config.yaml
num_hidden_layers: 9
num_key_value_heads: 1
vocab_size: 2048
rope_fraction: 0.5
attn_scale: 0.381
init_std_qkv: 0.0341
max_steps: 9430
Each number is 50 + 10 x the weight over its row's rms, rounded and kept within 0 to 99. Layers, rows and columns count from 0. The size before them is the row's rms in percent of the matrix's.

# down: layer 4 MLP down (transposed), 640x128, rms 0.159, rows 248-251, columns 0-127
# gate: layer 4 MLP gate, 640x128, rms 0.162, rows 249-252, columns 0-127
# up: layer 4 MLP up, 640x128, rms 0.16, rows 249-251, columns 0-127
down248 107:31 24 37 64 48 60 49 64 43 45 61 47 38 52 44 57 37 46 59 70 44 45 49 58 50 53 63 64 43 50 37 51 37 63 35 34 52 61 45 47 50 49 59 42 49 40 68 50 49 36 49 54 53 49 55 44 53 56 47 68 47 37 36 47 65 48 51 46 41 42 52 29 44 56 38 52 49 58 56 68 41 55 61 32 38 44 37 65 44 55 58 41 36 53 57 63 45 45 44 53 40 47 58 36 48 35 47 58 40 55 51 39 58 49 82 59 51 45 44 40 38 35 53 48 29 47 47 32
gate249 106:54 54 40 42 47 39 59 47 51 60 30 35 56 46 41 78 53 40 33 60 50 70 44 66 37 54 65 67 53 64 60 35 39 50 32 66 45 51 48 52 52 51 52 44 47 47 66 57 52 45 44 41 47 52 44 61 70 63 60 69 62 41 60 51 63 56 60 49 50 44 49 58 47 72 46 41 60 52 56 58 45 48 47 55 57 54 57 59 58 46 55 33 46 73 46 48 40 51 66 79 47 55 55 55 70 45 55 53 45 59 57 42 65 53 42 50 46 60 65 37 55 49 47 51 42 37 61 46
up249 106:61 63 66 44 33 37 41 43 68 52 55 61 28 37 63 38 46 40 38 69 43 73 48 38 48 38 53 56 62 59 47 34 37 42 38 40 42 56 35 56 66 40 58 32 46 54 53 67 57 74 40 55 44 40 40 54 38 38 58 44 67 51 42 57 54 50 50 67 59 50 48 42 56 60 57 46 51 51 43 54 55 46 41 38 41 55 47 58 56 52 41 68 36 49 56 35 51 49 78 48 54 46 35 52 37 41 42 61 44 46 54 61 54 47 42 31 49 56 53 56 44 55 52 50 64 51 44 49
down249 107:55 47 56 37 67 49 53 56 59 43 50 39 46 61 43 44 43 60 67 37 48 37 46 55 41 52 58 52 49 30 30 65 74 33 60 29 50 53 32 47 60 54 57 45 29 48 45 54 50 54 39 31 48 50 61 49 58 62 32 40 37 44 51 61 48 47 54 66 47 46 66 57 49 35 36 42 53 62 63 39 49 53 63 38 59 47 45 57 47 48 47 54 52 45 54 69 43 61 39 42 60 41 48 34 50 55 66 53 59 74 34 50 52 37 50 48 44 50 56 29 61 46 54 51 49 62 39 63
gate250 106:47 53 73 61 50 37 42 49 35 56 28 62 56 52 30 41 43 50 47 51 39 47 59 65 49 58 58 58 61 44 35 41 55 52 35 38 54 61 26 44 50 63 55 48 49 46 46 74 45 49 42 56 41 47 71 45 58 69 66 68 46 57 67 47 48 58 45 51 54 61 38 54 39 59 33 43 44 34 60 41 49 51 67 42 44 50 46 47 62 54 38 59 40 50 51 54 23 51 46 65 51 46 45 57 59 57 60 39 51 59 43 29 53 49 49 44 58 51 57 42 51 51 47 26 50 37 59 52
up250 113:47 46 52 43 43 51 42 51 53 72 47 58 43 48 55 41 62 50 64 51 63 48 56 54 42 66 66 59 53 42 42 48 48 69 46 60 43 67 37 32 44 41 47 53 39 55 38 58 46 43 66 50 64 59 55 46 39 31 50 30 52 68 39 30 68 51 33 69 29 51 40 59 47 43 59 59 55 51 47 39 53 76 49 41 48 51 45 47 60 67 38 56 51 47 43 44 42 72 41 68 39 56 44 31 42 59 48 52 58 50 45 45 54 49 64 37 44 55 51 47 57 51 49 43 41 45 73 52
down250 110:46 56 45 31 57 66 33 43 48 64 55 58 42 62 53 57 34 62 50 31 69 54 44 60 41 51 53 36 66 36 45 47 46 53 56 51 48 49 72 47 55 56 32 50 57 60 51 61 33 48 65 54 54 41 45 47 48 49 61 41 52 42 50 61 56 68 47 69 45 74 41 42 45 45 64 54 44 50 31 52 61 48 51 48 44 72 45 48 51 46 49 54 54 45 47 57 43 43 39 48 48 41 36 59 60 27 53 25 57 41 55 46 59 43 55 54 53 52 34 54 56 52 57 57 40 20 48 68
gate251 087:51 58 41 44 61 40 59 54 45 56 47 50 45 43 60 39 57 53 51 54 46 53 49 41 55 35 26 36 39 44 66 52 53 52 37 75 40 39 59 20 59 35 54 52 39 61 51 56 62 35 60 40 42 43 48 35 44 43 46 44 40 34 49 52 53 38 36 43 61 56 63 58 55 63 34 49 42 70 54 52 64 40 52 59 58 44 35 43 36 52 50 62 54 49 44 49 49 50 55 62 49 71 43 53 52 56 77 60 52 74 33 51 48 63 49 46 50 52 66 62 44 47 57 45 50 43 52 31
up251 085:59 53 57 63 29 54 53 33 39 55 54 46 70 57 45 57 51 47 45 54 57 63 54 50 48 53 57 56 57 42 43 51 67 69 54 44 49 40 58 42 45 47 40 42 61 54 46 61 58 47 33 36 28 63 60 46 60 57 50 37 39 60 28 50 55 55 53 50 60 51 46 73 49 43 53 30 57 64 47 45 31 47 42 56 55 72 63 58 41 51 51 35 40 57 52 48 29 45 46 29 43 41 49 34 31 42 67 52 53 40 53 67 37 46 63 47 38 46 41 65 41 37 56 53 48 55 41 43
down251 088:24 57 46 45 50 63 61 54 62 51 63 36 30 50 55 51 47 38 49 29 50 66 39 42 52 66 40 43 59 38 57 58 40 56 47 50 48 46 54 60 54 40 69 52 50 54 50 56 63 43 26 55 40 30 52 52 50 72 55 59 57 39 57 43 68 57 30 46 50 48 47 32 44 41 43 46 46 48 56 31 40 49 42 74 64 42 48 56 36 53 57 61 68 38 62 45 54 52 49 42 66 45 55 42 36 63 47 55 49 49 40 51 66 52 54 36 47 45 39 43 58 51 36 44 40 40 41 51
gate252 111:52 61 59 48 45 44 61 51 47 58 62 43 39 42 48 33 52 39 44 57 53 48 58 51 42 40 30 60 69 31 46 62 59 38 35 40 57 39 46 51 61 52 42 48 46 66 28 73 58 34 62 42 40 39 59 30 36 51 45 56 28 48 34 32 64 48 44 45 54 59 36 70 55 54 48 52 58 47 54 52 53 59 41 49 56 56 56 40 53 47 49 45 44 52 59 41 45 46 50 40 76 53 43 57 37 67 39 61 45 61 58 48 66 56 43 51 55 48 57 51 78 61 53 49 54 40 59 53